Weights of a small GPT-style language model, trained from scratch on English Wikipedia: 2 heads of 32.
Each number is 128 + 32 x the weight over its row's rms, rounded and kept within 0 to 255. Layers, rows and columns count from 0. The size above them is the row's rms in percent of the matrix's.

# layer 3 MLP gate, 128x64, rms 0.0886, rows 91-125, columns 0-63
size [105  91 101 109  89 106 111  99  82  93 100  98  79 106 100  93 111  88  85  93  83 113 115  82 126 102  90 101 112  86  91  95 114 111 101]
[[102 122 159 134 172 125 111 155 117 152  91 120  91 159 125 203 133 117 104 106  82 135  95 123 121 116  73 156 163 196 105 137 141 145 133 141 104 170 150 121 159  79  89 113 152 117 157  95 112 156 210 132  81 180  91  81 158 163 170  92 147 117 152 171]
 [176 173 149 146 167 126 115 123 113 132 179  85 130 202 172 146 168 114 133 136 113  92 178 120 157 119 177 149 152 133  76 107 150 104 155  82 167 135 149 124 124 170 126 142  86  59 173 147 130 120 111  98 129 127 112  97 165 146 133 110  37  92 101  96]
 [208 161 143 102 163 125  98 112 114 137 105 134 139 136 123  99 177  87  91 140 155 140 155 117 182 110 165 130 100 117 106 137 112 140 101  96 169 121  85 169 123 116 122 112  19  95 170 148  82 184 160 132 153 162 163 109 134 139  89  85 130 168 102 162]
 [129 141 138 172 173 105 125 109 121  94 137 155 116 145 179 169 144 136 118 159 166 152 115 113  97  59 136 171 132 127 149  91 149 123 134 193 125 136 109 139 125 140 214 142 155 161 121  78  68 161 161 102 171 122 102  84  95 168 146  96 132 136 216 126]
 [ 57 178 142 125 159 120 110 125  94 101 136  61  63 140 145 130 183 166  94 139 151 131 165  94 167  86 119 175 131  99  89 158 115 112 138  99  92 128 108 129 129 124 127 136  23 118 170 121 134 119 128  77 139 153 154 163 164 102 138  99  83 140  98 136]
 [112 142 125 138  72 140 189 143 139 142 150 169 149 109  92 134  64 144 122 108 105 127 147 121 168 145 150 189 193 137 128 135 100 111 122 139 109 142 142 112  87 133 129 105 181 142 129 186 146 127 154 201 112 197 161 117 186  67 140 143 106 149  68 166]
 [121 175 123 165  94  98 177 164 134 174 152 140 148 142  41 193 122  67  84 107 151 148 106  88 134  80 104 183 159  79  69 143 128 113 142 112 148  72 173 132 147 124 130 100 114 127 162 107 108 111 158 137 120 143  88 122 136 152 155 107 153 184 110 113]
 [184 136  81 121 169  92 130 121 111 139 134 107  96 134 150 159 138 174 196 190 116 158 144 145  99 138 173 112 100 135 160 129 125 133 107  91 149 125 108 157 113 148 222 160 137 175 117 152  93 132 140  76 129 104 130 135  63 127 155 177  57 125 111  87]
 [140 157 173 140  70 127  92 114 131 162 106 135 110 177 146 210 148 102 120 142 111 129 165  86 180 110 138 132  92 177  93 177  88  61 170  94 163 136 171 147 141 166 155 154 112  82 129 110 157 152 142 144 119 139 188 106 104 140 143 196 119 121  98 124]
 [ 65 174 111 163 145 136  99 120 102 166 135 130  71 138 102 135 128 121  79 153 131 119 126 108 144 131 145 139 110  59 149 145  97  82 151 101 128 126 225 129 130 123 164 101 109 151 211 151 149 164 143  91  89  74 181 134 110 139 166 135 111 159 104  87]
 [172 108 176 141 147 175 127 134 133 100 144 172 104 112 171 145 121 117 188 102 137 214 122 100 161 163 117 126 121  90 140 163 120  77 134  64  98 110  63 111 143 111 121 153 150 110  94 134 113 110  63 118 129 112 104 152 108 126  61 132  82  94  66 125]
 [177 120  95 102 165  98 191 138 125 151 183 109 177  93 148 185  94  97 133 138 127 100 142 120 141 137  93 165 104 157  86 153 104 105  99 154 202  81 141 113 119 148 163  94 154 191 162  78 119 108 136 141 123 160 141 154 159 101 145  71 111 147  74 153]
 [162 134 140 126 144 145 129 114 140 133  86  23 104 157 118 121 138 172 166 168 189 192 115 128 148 118 147 131 114  97  96 174  91 116 126 178 166 120 134 119 149 123 110 144 137 133 180 109 141 117  87 141 132 138 149 120 163 175  52 124  68 134 118  57]
 [134 121 124 101 104 100 144 142 205  86  75 110  96 114 156 103 182 118 122 161  94 123 156 136 161 111 122 115 134  81  92 200  96 135 129  90 106 152 144 143 103  89 120 140  93 138 124 152 156  72 107 101 113  92 130 203 142 168  36 102 107 143 103 147]
 [175 114 167 148 128 125  67 151 165 167 125 105  65 158 154 136 186 122 108 154  92  62 114 152 177 126 128 176 150  94 162 146  84 113 129 113 102  96 128  81 136  53  90  98  86  95 118 154 167 103 127 138 115 108 129 161 187 131 133  85 120 112  90 126]
 [181 129 125 123 102 176  94 140  52 148 115 120 100 108 144 137  90 116 212 112 135 145 125 148 156 103 125 127 135 171  83 107 166  98 138 132 145 136 147 179 166 182 151 177 133  92 123 140 137 130 158 148 100 191 184 127 115 118 116  98  40 139 127 171]
 [ 71  73 117 126 133 153 148 103 188 126 114 119  81 125 121  74 111  96  72 166 119  96  91 128 104 163 124 111 155 190 196 103 128 147 123 161 158 109 117 144 145 127 117 140  93 105 187 144 114 136 148 124 116  98 141 188 124 132 164  84 163 166 212 150]
 [167 183 136 185 102  84 116 124 127 101 128  48 124 137  93 162 178  96 161 143 156  89  84  57 158 102 110 137 111  97 166 164 118 119 130 111 170 159 149 153 104 108 110 113 126  85 175 159 115 115 143 157 137 144 167 150 101 155 162 113 107 172  58 101]
 [150 124 169 180 102 130  94 158 136 135 152 133 129 105 137 156  91  90 179 118 119  69 120  88 149 128 123 140 107  80 111 129 112  91 170  43 171 107 197 142 172 128 145  80 120  82 151 106 178 146 131 160 141 139 163 138 135 161 166 104  69 127  67 135]
 [160  73 117 103 138 127 120 154 167 111 114 159 137 115  87 157 125 180 124 156 116  56  92 158 100 141 102  98  84 161 178  70 130 126 174 134 192 118 119 169 131 130 122  46 152 146 120 134 134 113 112 167 117 117 125 129  84 152 186  52 166 146 118 125]
 [129 125 142 137 128  88 161 126 138 185 187 128 121 167 135 121 168 130 130 138 159 120  96  83 140 143 172 105 132  99 105 178 120  84 101 120  66 123 114 154  91 118 173  77  77 136 164 118 194  47 133 200 113 146 141 153 104 103 175 128  77 124 127 110]
 [ 90  99 127 175 121 170 102 135 125 172 135 116  86 156 101  89 112 173 144 126 165 216 166 123 136 174 168 153 153 102  86  84 122 172 142 176  89 112 196  94 137 140 101 151  75 168 180 155 140 117  97 127 105 112 151 103 180 128 141 130 125 113 149  97]
 [198 184 147 219 145  41  83 105 161 118 172  98 137 129 132 155 159 106 149 140 134 141 129 108 139 134 150 164 124  90 117 132 140 105 107 137 117 179 112 136  73  78 141 147  79 181 154 101  92 146 102  91 105 135 116 153 159 119 148 116  84 159 121 101]
 [179 169 164 114  65 135  70 195  94  96 148 139 128 167 107 116  99 129  84 116 120 145  86 125 124 157 157 165  75 130 158 105 125 100 139 109 207  93 139 130 167 145 133 151 123 103 158 126 134 111 108  91 100 132 153 124 110  90 130 106 121 207  57 157]
 [159 115 186 148 104  71 109 154 173 106 161 144 108 106  93 135  98 178  76 141  52  65 123 115 139 102 174  90 146 137 133 141 144 167 148 149 130 108 137 126 131  96 136 118 201 124  82 177 178  69 105 143 123 125 154 131 145 128 171 172 123  89  97 148]
 [180 167 138 154 120  88 167 161 141 181 156 153 171 197 118 155 157 155 188 163 114 137 134  63 152 119 150 120 122  77 114 125 175 133 138  54 140 107 167 157 181  73 156 155 126 103 166 120 107 148 108 103 144 131  92 116 131 171 114  86 141  99 108 108]
 [135 109 183  73 159 159 135 101  98 139 140 141 125  82 136 126 156 154 121 170 143  96  96 111 132 149  91 119 142  99 147  99 170  89 102 114 190 130 188 141 141 127 196  77 124 148 171 117  96 176 111 122  99 173 196 143 160 193 130 105  99 100  77 131]
 [178 148 172 146  93 122 128 120 104 155 132  66 124 133 100 209 148 168 125 135  84 132 183 107 213  62 149 124  88 133 111 146 171 101 119 113 153 100 135 130 168  80 130  96 108 158 185 114 142 144 171 118 129 147 114 140 142 156 122  69 103 164 101 106]
 [172 117 155 147 121 168 136 164 150  74 100 132 153  86 135  95 151 173 171  87 149 109 128 154 130 158 148  97 120 123 139  79 124 128 111 147  94  86  52 119 104 119 152 136  87 122 115 119 128 153  76 109 157 111  63  93  63 145 101  88 163  89 208 115]
 [ 83 182 118 154 132 141 104 116  98 148 123 105 123 104 130 120 106 184 109 105 165  72  83 115  80 138 110 168 134 128 110 127 168 114 171 123 112 147 171  83 120 152 188 104 132 113 111  81 195 119 108 169 139 135 105 111 140 110  76 175  45  73  93 102]
 [ 99 110 188 185 222 134 115 102 163 115 138 144 133 130  83 128 114 162 164  92 136  75 105 130 159 145  74  84 117 160 126 135 156 145  76 171  96 135 108  82 147 137 154 105 155 173 111  94  98 110 136  83 113 126 122 109 141 125 169 130  93  45 135 120]
 [109 160 139 129 110 104 120 163 139 167 131  82 136  86 113 151 216 169 127 145 140 134 162 166 137 119  90 143 142 119 110 155 105  86 115 133  92 140 160 110  88 167  98 157  59 111 175 179 126 121 181 188 132 162 173 174 189 105 150  98 140  83 114 126]
 [171 153 187 149 169  89  97 143 106 172 123 184  74 191 115 165 144 142 114 152 108 119  91  90 112  76 136 121 127 197 132 148 135 120  85 130 207 205  90 156  93  97 118 128  78 143 134 160 129 149 157 142 102 127  93 133 147 161 130 135 130 143 124 107]
 [126 142  58 154  67  51 126 125 157 171 159 148  99 107  62 133  87  75 144 130 115  91 138 133 164 166 121 163 103  84  92 166  86 106 170 123 143 101 164 142 148 120 127 154 146 153 122 143 159  87 130 143 123 107 151 190 174 101 133 145 123 173  73 130]
 [116 119  81 192 129  63 167 110 185 191 141 116 124 120 118  88 115 158 107 111 154 184 107 128  99 158 123 161 194 121 144  76 112 142 133 184 117 141 175  91 100 131 109 151  97 203 123 157 131 106 148 168  67 136 125 137 151 117 169 126 148 167 122 132]]
# layer 3 MLP up, 128x64, rms 0.0875, rows 91-125, columns 0-63
size [ 99  98  87 127  87 105  79  74 104  89  84  85 102  97  91  91 135  79  99 142  76 102  93  93 103  91 103  90 136  80 152  93  97  87 114]
[[136 126 153 138 169 168 106  39 110 139 113 174 109 190 108 110 148 129  91 122 122 141  78 150 111 123 153 121 141 161 174  83 126 169 121 144  98 150 121  84 139 110 116 139 134 149 146 132 142 149 205 101  65 116 167 153 100 140 174 125 184 163 202 105]
 [168 128 189 131 196 126  74 179 109  94  92 161 129 184 112 167 131  77 124 145 169 105 128 102 158 138 154 139 169 161  98 134 187  79 133 107 121 105 101 157 157 114 117 114 142  76 191 123 123 188 161 118  79 118 113  83 121 146 163 107  91 131 131 111]
 [110  95 108 149 167 177 148 155 146 124 110  92 150 126  87  92 110 178 126 107 145 145 122 163 136 164 149 129 170 153 174  61 109 158 172 184  36 120 108  87 139 147 136 152 157 126 110 112 132 122 116 123 130  90 113  98  96 144 141 124 141  69 225 138]
 [111 127  18 113  99 182 183 106  90 166 129 128 164 114 131  99 121 125  81 110 181 193 157 172 113 174  93 147 115 133 112 124  99 114 130 179 194  83 151 156 116 170 134 110 162 104 131  97 110 106 111 132 157 122 172 119 114 137 118 103 134 119 174 114]
 [174 125 137  72 149 165 187 154 182  85 149 143 161 151 155 101 121 154 109  64 156 147 178 121 111 152 148 167 129  98 165 136 163 118 120  94 201 136 122  91 166  72 161 124 136 105  98 103 146 139 138 164 113 112  90 100  98 176  84  93 118  68 127 129]
 [ 97 131  78  86 164 180 183 110  93 127  92 139 161 115 154  87 139 122 139 143 109 137 118 179  78 214 143 134 131 156 131  66  99 155 131 142 102  62 114 125 113 152 109 143 120 145  92 164 117 111  97 120 154  95 118  81  89 160 109 157 148 119 213 119]
 [178 123  68 116 128 124 191  90 127 114 124 173 156 118 140 126  98 175 160 128  93 138 155 174 116 141 122 118 113 156 173  78 119 145  88 155 122 157 111 124  64 143 143 188 177 186  50 118  74 107 128  98 152 131  88 116 115  74 105 109 139 106 163 140]
 [177 149  86 138 147  96  52 130 149 174 141 100  40 170 128  90 133  96 151 110 123 163 163 115 107 135 165 115 114 127 159 172 118  91  73 123 175 134  94 178 136 127 189 117  86 152 190 132 141 153 173 124 121 104 144  90 119 132 161 154 108 143 111  97]
 [148 142 216 123 126 114 118 137 137  88  95 152  74 109 160 175 177 126 164 138 112 149 152 115 160 113 154 121  76 103 108 199 135 105 148  98 129 104  78 159 129 155 168 154 178 136 120  80  97 140 121 152 147 108 132  94  69 182 125 170 112  82 117  75]
 [126 151 145 158 122 117  99 127 100 132 130  91 116  92  85 115 132 122 110 123 104  93 107 107 150 132 126 205 113  94  93 169 107  77 174 125 140 110 170 130 182 132 157  86 157  75 188 125 161 127 119 133 140  59 179 158 144 136 152  70  98 167  60  81]
 [175 143 146 142 121 138 113 121  99 153 149 141 100 132 148 162 114  91 160 119 118 159 128  60 192 169 118 153  94 132  88 176 126  71 148  33 129  88 149 109 134 144 116 138  89  94  85 159 151 128  78 130 131 115 158 173 103  89  79 119 105 160  63 132]
 [164 116 123 121 120 151 103 166 158 139 163  84  76 108  99 162 148 117 112 124  92 124 108  83 126 151 116 134  71 111 116 168 132 104 134 122 183 101 139 162 122 141 118  94  66  91 125 116 169  96  52 168 114 116 160 124 156  74 160 118  49 116  49 140]
 [ 81 130 154 100 148 187  51 123 144 105 122  47 130 122 159 114 144 179 112 110 145 166 130 134 146 119 134 144 145 191 147 136 122 140 117 196 111 165 120 106 165  90  84 107 148 106 186 123 146 104 124 136 112 116 160 167 200 189 170 108  99 126 109 135]
 [175 160 199 161 127 121 129 107  79 121 167  66 151 119 171 176 137 149 178 108 135 135 171 110 151  78 120 169 138  75  66 205 114 103 128 114 125 144 127 123 116 126 139 113 127  92 141 149 151 130 114 138 157 147 118 124 210 142 103 119  94  93  64 114]
 [ 92  88 122 115 150 189 184 100 101 103 119 144 158  90  98 142  86 108  99  95 133 170 114 175  98 144 149  50  96 172  95  78 163 143 125 158 138 117 113 155 126 156 130 154 142 143  91 124 144 151 133  67 135 142 134 100  50 137 101 120 169 130 194  95]
 [144 154 116 175 134 182 110 118  95 129 109  79  47 136 166 139  97 119 141  81 134 167 113 102 152 146 149 156 142  79 113 158 118 102 151 140  71 139 130 160 154 140 181 162 132 156 192 133 124 127 129 126 119 160 186 122 176  86 124 135  30 106 134 155]
 [146 147  99 115 108 154 128  72 159  90  88 153  71 136 130 122 147 119 174 104 108 123 146 100 165  47 143 131 117  98  86 159 104 102  83 135 128 109 132 119  80 165 143 153 151  85  74 127  98  63  70 157 106 149 119 181 116  88 160 124  70  97 156 108]
 [ 97 113  65 108 133 173 152 131 128 158  89 195 158 133 133  90 115 120 111 130 105 136 155 200 110 154 102 107 118 143  88  81 151 138  48 147 123 143 111 102 150 164 158 125 135 176 100  70 120 163 109  64 116 140  85  95 125 114 118 145 154 123 208 142]
 [155 128 165 114 120  86 169 144 190 107  96 130  86  94  91 174  92 233 125 142 162 139 176 101 172 131  96 130  62  92 103 160 163 155  84 143 162 136 100 102 112 115 104 110 141 125 120 112  79 131 161 170 120 146  84 133 132  84 101 132 160 151 118 141]
 [159 100 170  93 108 159 118 131  54  47 126 173 146 149 133  81 135 189 143 106 128 166 190 129 144 154 171 105  95 182 134  84 123 126 104 130 143 124  92 162 148 130 137 135 125  82 162 124 117 114  62 138 137 132  94  81 134 155  55  96 117 116 139 155]
 [117 108  73 101 105 159 126  84 149  89 110 136 166 137 112 106 102 127 108 126 114 136 132 177  99 186  88 102 139 172 180  76 112 185 136 149 168 126  74 131 138 147 106 171 128 124  78 171  92 131 111  52 123 116 110 106  86 127 116 126 200 127 187 156]
 [110 159 138 116 126  83 191  76 155 113 140 130 143 112 191 122 163 142 129 131 137 181 146 165 108 118 181 129 180  83 148  88 119 166 138 172 126 155  94  76  52 108 126 128  98 134  37 160  94 123 149 155 135 127 128 111 143  96 121 141 153 109 173 170]
 [ 91 138 142  68 116  93 194 124 126 119 135 142 129 122 138  87 114 162 114 147 103  71 107 153  88  91 126 115 138 135 141 102 114 187 160 170 120 116 151 132 140 149 178 114 210 102  44 174 131  92  86 157 128 105  91 107  90 143 125 175 178  97 156 139]
 [181 151 153 117  38 109  71 162 116 136 133 194 108 155  97 113 102 127 143 121 156 120 132  74 164 112 115 175 120 126 142 106 128 106 101 122 172 177 188 151 173 117 114 151 118  94 131 118 147 115 124 200 119 123 163 140 158 110 147 149 117 182  53 148]
 [121 173 125 136  50 131 106 121 151 161 109 164 103 115  94  96 105 137  79 131 122  68 137 104 155 156 169  90 152 193 128 134  96  95 151 149 115  94 127 154 132 145 132 123 195 111 176 127 180 169 112 192 159 134 176 162 165 101 105 181 104 131 105 165]
 [139 117 140 140  79 185  66 156 145 148 118 137 150 132 130 129 137  65 178 165 151 141 126 146 170 140 121  98 106 144  92 128 123  80 139 117 150  46 171 129 181 103 158  87 105  60 165  94 139 132 142 153 164 104 174 112 131 124 124 100  74 148  57 136]
 [148 113 184 131  47 146 114 168 121  51 159  70 134 138 140 118 155 131 170 121 145 156 102  79 138 109 136 173  76  74 151 181 148  98 118  84  99  93  98 111 157 125 159 108 127 132 140 141 102 106  85 153 155 104 148 150 148 111 158  82 123 141  63  99]
 [108 130  48 128 127 123 152 131 183 103 107 146 108 127 134  52 128 129 117 135 171 134  81 142  52 201 133 133 131 122 181  99  69 141 118 149  92 145 133 133  87 183 128 133 117 133  72 166  86 127 104 133 134  90 112 169 110 105 160 177 166 154 149 146]
 [128 134 122 110 139 196  76 149 119 134 119 100  47 159 129 142 102 120  71 130 148  96 138 151 131 169 153 149 164 175 103 122 117 173 127 160  76 103 113 163 179  87 106 136  70 100 155 173 106 126 125 109  88 168 111  95 125 121  72 158 178 118 181 160]
 [181 113 122 145 124  96 158 123 123 126 144 139 145 130 146  96 183  77 170 114 118 145 179 165 124 134 155 132 149 123 108  89  82 143 126 181 123 109  94 138 150  73  49  96 120 105 126 156  96  86 133 136 163 110 129 140 160 137 142  61 203 170 167 196]
 [124 137 117 135  88  84  52 145 146 116 135 132 156  94 140 106 100 159 115 100 173 107 124 161 120 229 126 144 101 128 172 123 105 124  92 149 155 151 125  93 130 116 174 166  90 118 149  90 161 121 119 169 108 142 138 147 153 122 105 194 151 143  51 199]
 [127  79 115 117 173 155 181 143 178  84 138 159  88 170 145  74 121 124 134 117 110 136  83 131 110 151 164 118 137 180 129 109  97 175 152 112  90  89 147 119  99 120 131 137 199 126 100 115 110 159  92 128 105 139  66  90  78 149  99 183 197 113 175 130]
 [180  86 139  79 109 172 133 158  95 134 115 145 106 134 131 122 140 120 125 130  83  99 101 143 132 110 127 185 111 104 105 148 104 122 196  60 123  46 121 130 137 175 130 105 156  78 103  97 182 134 125 173 111 101 142 146 150 141  99  88  59 121  57 135]
 [144 165  80 134  82  75 110 128 138 147 157 142 123  98 110 130  80 105 181 100 137 124 153 107 187 184 150 175 123  96 112 188  95 102 147 100 130 108 162 133 184 116 133 128 170 148 136 146 131  95 145 155 134 129 146 177 161  86 136 130  94 181  30 138]
 [136 141  59 158 167 179 128 111 138 117 154  56 148  52 168 116 140 141 143 152 155 153 124 151 109 103 107 173 139 148 159  96  92  62 144 164 169 169 152 105  69 146  84 135 128 162 120 132 122 116  91 131  89 181  89  79  85 131 109 119 125 146 101 145]]
# layer 3 MLP down (transposed), 128x64, rms 0.0889, rows 91-125, columns 0-63
size [ 85  88  79 114  86 106  96  97  85  84  79  98  80 106  93  85 128  86  87 122  90  98 109  75 107  98 109  90 135  76 139  92 113  86 110]
[[122 136 145 112 155  87  81  78 151 146 151 118 124 164  86 151 160 131 136 112 120 168  86 142 153 134  67 175  93 165 131  84 149 145 104  99 122 137 117 107 159 127 133 119 166 135 140 102 114 156 173 135  17 121 159  91 139 182 162  86 166 107 182 170]
 [ 94  91 144 142  57 140 177 102 100 160 124  95 118  91 147 106 103 172 139  92  62 158 108 109  73  92  91  98  84 127 188 131  81 183 121 138 111 148 160 144 122  81 139 143 100 186  84 129 141 115 121 144 176 166 158 170 102 122 101 135 169 140 119 106]
 [177 142 133  80 159 122  89 122  71 143 119 128 155 122 136  78 158  71 116 127 129 104 132 118 100  79 177 123  70 104  69 143 102 175 132 108 147 108 126 145 114  98  94 116  88  90 155 138  91 156 159 154 179 151 186  86 122 138  84 124 146 176  53 133]
 [129 127  33 131 117 155 163 108 105 152 169 108 170 144 176 111 130 109  62  99 151 202 171 133 133 151  83 144 128 149  86 116 112 112 171 178 210  89 113 153 112 153 135  94 148  75 124 101 119 103 105 137  93 137 159 133 120 156 118 103 161 115 163 120]
 [ 77 124 137 158 143  96  51 100  70 172  84 114  94  64 108 141 137 122 129 159 102 139 101 136 175 107  90  71 132 160  92 120 116 157 154 115  69 103 114 150  61 195  84 139 111 143 131 145 102 112 100 105 167 145 162 167 142  92 135 130 158 152 113 126]
 [119 123 122 142 102 178 212 122 186 130 123 140 129 105 101  80  58 135  76 138  98 137 127 129 186 153 170 137 193 149 164  92 100 110 115 145  97 139 112 108  76 106 122  87 165 160 149 182 155 130 142 157 110 178 123  87 171 110 155 150 113 168 115 110]
 [147 133 121 155  94 113 168 174 145 116 128 146 140 126  29 192 129  73  65 113 168 163  96 146  97  75 143 161 154 139  92 111 101 116 133 128 154  49 153 103 138 155 130  91  77 107 121  91  99  99 141 105  98 140  82 128 130 165 125  99 139 171 135 119]
 [ 88 152 153 122  83 148 100 157 132 114  75 113 117  90 151  89 103  63  89  82 150  97 115  68 121 123 128 139 151 105  65 163 130  97 131 143 131 146 149 124 140 148  79 101 104 113 120 102 158 156  90 123 117 112  70  97 140 108  87  38 189 110 140 171]
 [164 105  50  94 155 137 133 150 114 147 149 124 165 142 104  64  75 155 157 127 157  66  79 151  66 111 137 109 158 121 134  87 147 165  86 131 117 151 129 119 134  69 113  89 123 120 145 166 140 130 125 135 130 139 112 160 190  64  94  67 121 170 158 133]
 [169 102 122 112 123  85 169 143 211 126 151 114 167 144 166 124 135 107 163 160 148 159  99 118 127 136 122  88 159 204  71 112 147 141 129 171 136 105  67 143 122 136 110 178 126 119 116  90 116 127 121 145 215 172  86 146 168 113 114 143 108 113 164 188]
 [121 115  97 142  94 107 164 117 111 132 136  67 173 151  73  72 161 140 120 129 126  31 137 165  92  76 161 176 133 137  92  72 150 180 152 175 151 144 158 165  64 117 120 137  96 136 154 141 135 127 168 131 123 130 136  88 144 152 169 127 117 114 179 116]
 [ 95 138 147 146  54 122  72 122 120 135  79 105  96 164 104  85 161 147 120 115  84 183 131 139  97 106 129 123 135  59 152 135 137 140 133  95 108 141 118 172 132 106  76 152 129  77  84 199 183 150 141 121 146  91 127  84 129 160 100 191 133 117 108  77]
 [165 143 152 168  96 109 173 129  86 121 164 184 107 135 100 146 155  61  96 108  97  38 146 149  72 147 141 127 113  70 178 112 176 169 170  87  89 110 140 142  93 138 154 133  83 141 109 122 128 143 151 107 155 125  98  88  94  74 116 115 146 109 134 134]
 [110 155 148 141 169 134 121  98  54 187 193 150 173 138 103 178 131 118 143 117 173 116  99 137 137 132 128 151  80 146 170  79 134 131 145 154 129  89 108  91 139 157 101 130 150 121 135 119  92 176 111 161 121 144 147  92 136  45 205 186 130  89 120 123]
 [128 117 127 131 137 127 132 155 148 180 102 103  45 187 188 126 156 137 115 177 121  58 109 179 150 155 125 191 158 117 186 126  66  91  84  98 108  96 138  62 124  55 127 101 109 104 112 157 138 119 124 142 137 124 120 128 130 140 129 111 132 123 175 140]
 [ 99 157 137 147 137  91 139 113 147  97 113 136 174 165 101 120 160 127 112 149 129 123 134 132 104 132 101 127 125 130 175 109  86 131 130  88 136 111 135  84  86  98  86  51 104 143 105  90  89 163  95  72 172  87  47 111 192 160 126 178 197 131 108  99]
 [155 118  81 111  94 183 113  77 136 101  91 150  93 140 112 123 134 109 126 112 136  84 130 118 162  59 155 124 125 116 112 128 107  90  56 157 130 101 167 115  75 154 127 168 153 110  83 108  86  70  89 169  87 163 101 182 105 113 178 117  72 114 155 130]
 [138 145 132 158 130 105 119 124  87  70  82  64 119 142 134 154 124 130 175 144 138  97 114  79 121 120  97 117 105  79 177 155 123 188 137 157 141 130 135 164  94 115  69 119 122  70 164 171 117 103 179 167 134 151 172 134  39 146 143 154  97 164  91 109]
 [ 91 124  94 112 122 154  76  93  97 125 173 153 157 147 208 116 160  19 152 104  77 126  96 157 103 133 179 122 155 125 153 112  87  82 138  96 123 123 167 156 142 141 143 124 103 152 126 115 198 113 134 114 149 132 160 104 168 176 166 136 129 111 135 101]
 [166  89 174 105 107 105 132 122  50  58 134 186 128 157 115  89  94 198 142 125 128 151 191 115 157 145 185 114 122 159 131  90 141 138 109 168 108 134 101 175 161 113 137 134 117 103 157 131 122 110  59 107 139 121 112  79 126 157  64 115 100 113 152 148]
 [164 124 142 123 147 106 171 135 128 185 164 110 126 134 139 116 147 136 151 121 155  80  91 119 128 159 211 101 144 143 106 166 121 111  86 116  77 124 152 179  82  99 168  76  96 157 137  99 179  70 127 196 131 189 117 148  75 160 155 113  89 140 144 136]
 [143 114 143 111 156 152  83 151 128 160 191 150 114 136  59 109 108 158 133 145 153 152 163 172 123 131 175 172 131 112  55  94 152 227 141 131 129 148 189 141 115 144 159 134  66 131 163 168 121 109 129 165  93  82 149 102 135 145 151 138 135 104  98  93]
 [164 169 155 197 135 102  99 116 196  68 159 151 152 118 102 141 161 126  99 153 135 121 101 134  90 184 145 137 142 147  92 115 189 109 143 154  93 177 111 131  80 105 105 128 132 211 158  60 128 124  85 116 113 159  78 111 111 137 122 129 113 143 153 167]
 [ 74  85  94 208 197 130 182  58 143 121 122 115 138  92 150 172 146 142 140 161 101  99 171 144 135 162 120  93 154 188  99 154 122 159 112 127 105 119 114 151  96 117 152 101 124 117 118 153 123 100 146 133 139 149 103 160 150 176 147 135 158  51 181 149]
 [116 187  88  66 129 145 100 126 103 189 115 116 124 149 108 116 117 120 138 121 164 111 134 129 129  83 109 130  47  99 113 136  75  46 135 111 119 161 122 126 125 120  60 152 156  77 143  87 122 197 105 187 131 138  83 104 184 106 131 116 114 144 116 116]
 [134  95 130 131 135 172  78 125 111  57 135  89  76  75 117 177  91 102 105 134 141 117 134 203 146 137 135 143 100 161 115 150  57  77 135 153 141 158 103 104  77 204 108  88 103 163 118 160 105 140 131 120  79 129 144 107 134 118 153 164  91 166 112 115]
 [112 137 108 184  93  98 141 176 143 109 133  99 145 214 130 117  71 101 141 102 140 171 164 112 154  71 149 134  86 146 132 184  99 125 147 138 115 127  78 101 178 161  82 151 159 103 134 138 190 112 141 145 163  77  59 107 112  79 117 126 119 154 140 126]
 [155 156 137 105 103 161 149 107 108 120 115  99 132 110 104 146 116 142 148 133  46 139 176  99 203  74 143 115  98 123 126 110 161 126 153 157 130  89 121  64 145  98 142  99 118 170 196  88 200 147 159 137 153 122 164 136  64 124  76 123 158 174 141 131]
 [132 135  95 102 133 163  82 166 127 139 135  63  59 147 128 139 115 101 106 152 150  82 144 132 115 168 182 170 169 159  84 139 133 155 118 136 109 115 111 155 179  93 108 123 113 119 133 195  83 107  90 106  96 149 111  81 108 107  80 191 196 135 143 167]
 [ 76 152 166 146 130 145 114 170 138  84 127 117  93 133 141 152  72 173 100 108 133  98 126 125 120 159 112 150 101 145 132 153 180  87 163 104 112 123 186  82  84 104 204 136 129 121 111 135 136 138 168 123  85 173 134  95 127 128  70 198  64 105 102  81]
 [121 134 133 131 100  89  69 154 162 118 120 117 161  90 166 113  97 142 116 109 169  97 135 164  95 222 138 149  85 123 151 131 122 102  99 132 183 149 123  87 109 112 176 156  62 105 162  92 186 106 142 156  97 145 113 143 132 160 105 177 151 136  80 186]
 [113 158 144 141 116 123 102 149 160 174 109 107 161  70 126 125 208 183 133 143 118 119 139 175 108 137  59 125 148 162 107 149 121  60 116 111  88 128 146 117 125 187 122 154  86  98 146 153  93 122 195 158 161 163 190 115 122 140 167  90 161  96 157 145]
 [151 116 123 126 109 193 142 103 134 117 130  87 172  64 134 115 147 109 147 139 160 123 168 122 157 133 153 120 145  93  85  97 166 128 169  57  65  79 184 130 184 132 121 110 188 130 131  62  75 148 117 119 127 111 186 148 137  71 133 129 165 130 119 141]
 [122 145 185 102 148 191 148 148 112 122 124  98 181 116 169 135 149 194 101 155 100 171 123  94  60  57 115 126 193 103 144 115 155 123  91 124 132 176 122 109 121 134 127  69  86 110 140 117 107 187  87 120 110 154 105  87 118 150 120 129 141  68 107 154]
 [134 137 101 166 125 185 108 112 144  82 148  90 135  55 146  98 136 145 166 157 125 128 157 146 137  96 133 152 128 134 132 112  60  54 150 172 180 163 124 121  75 133  91 185 131 158 143 157 132 133 100 169  80 157 114  81  88 152 110 140 117 181  77 147]]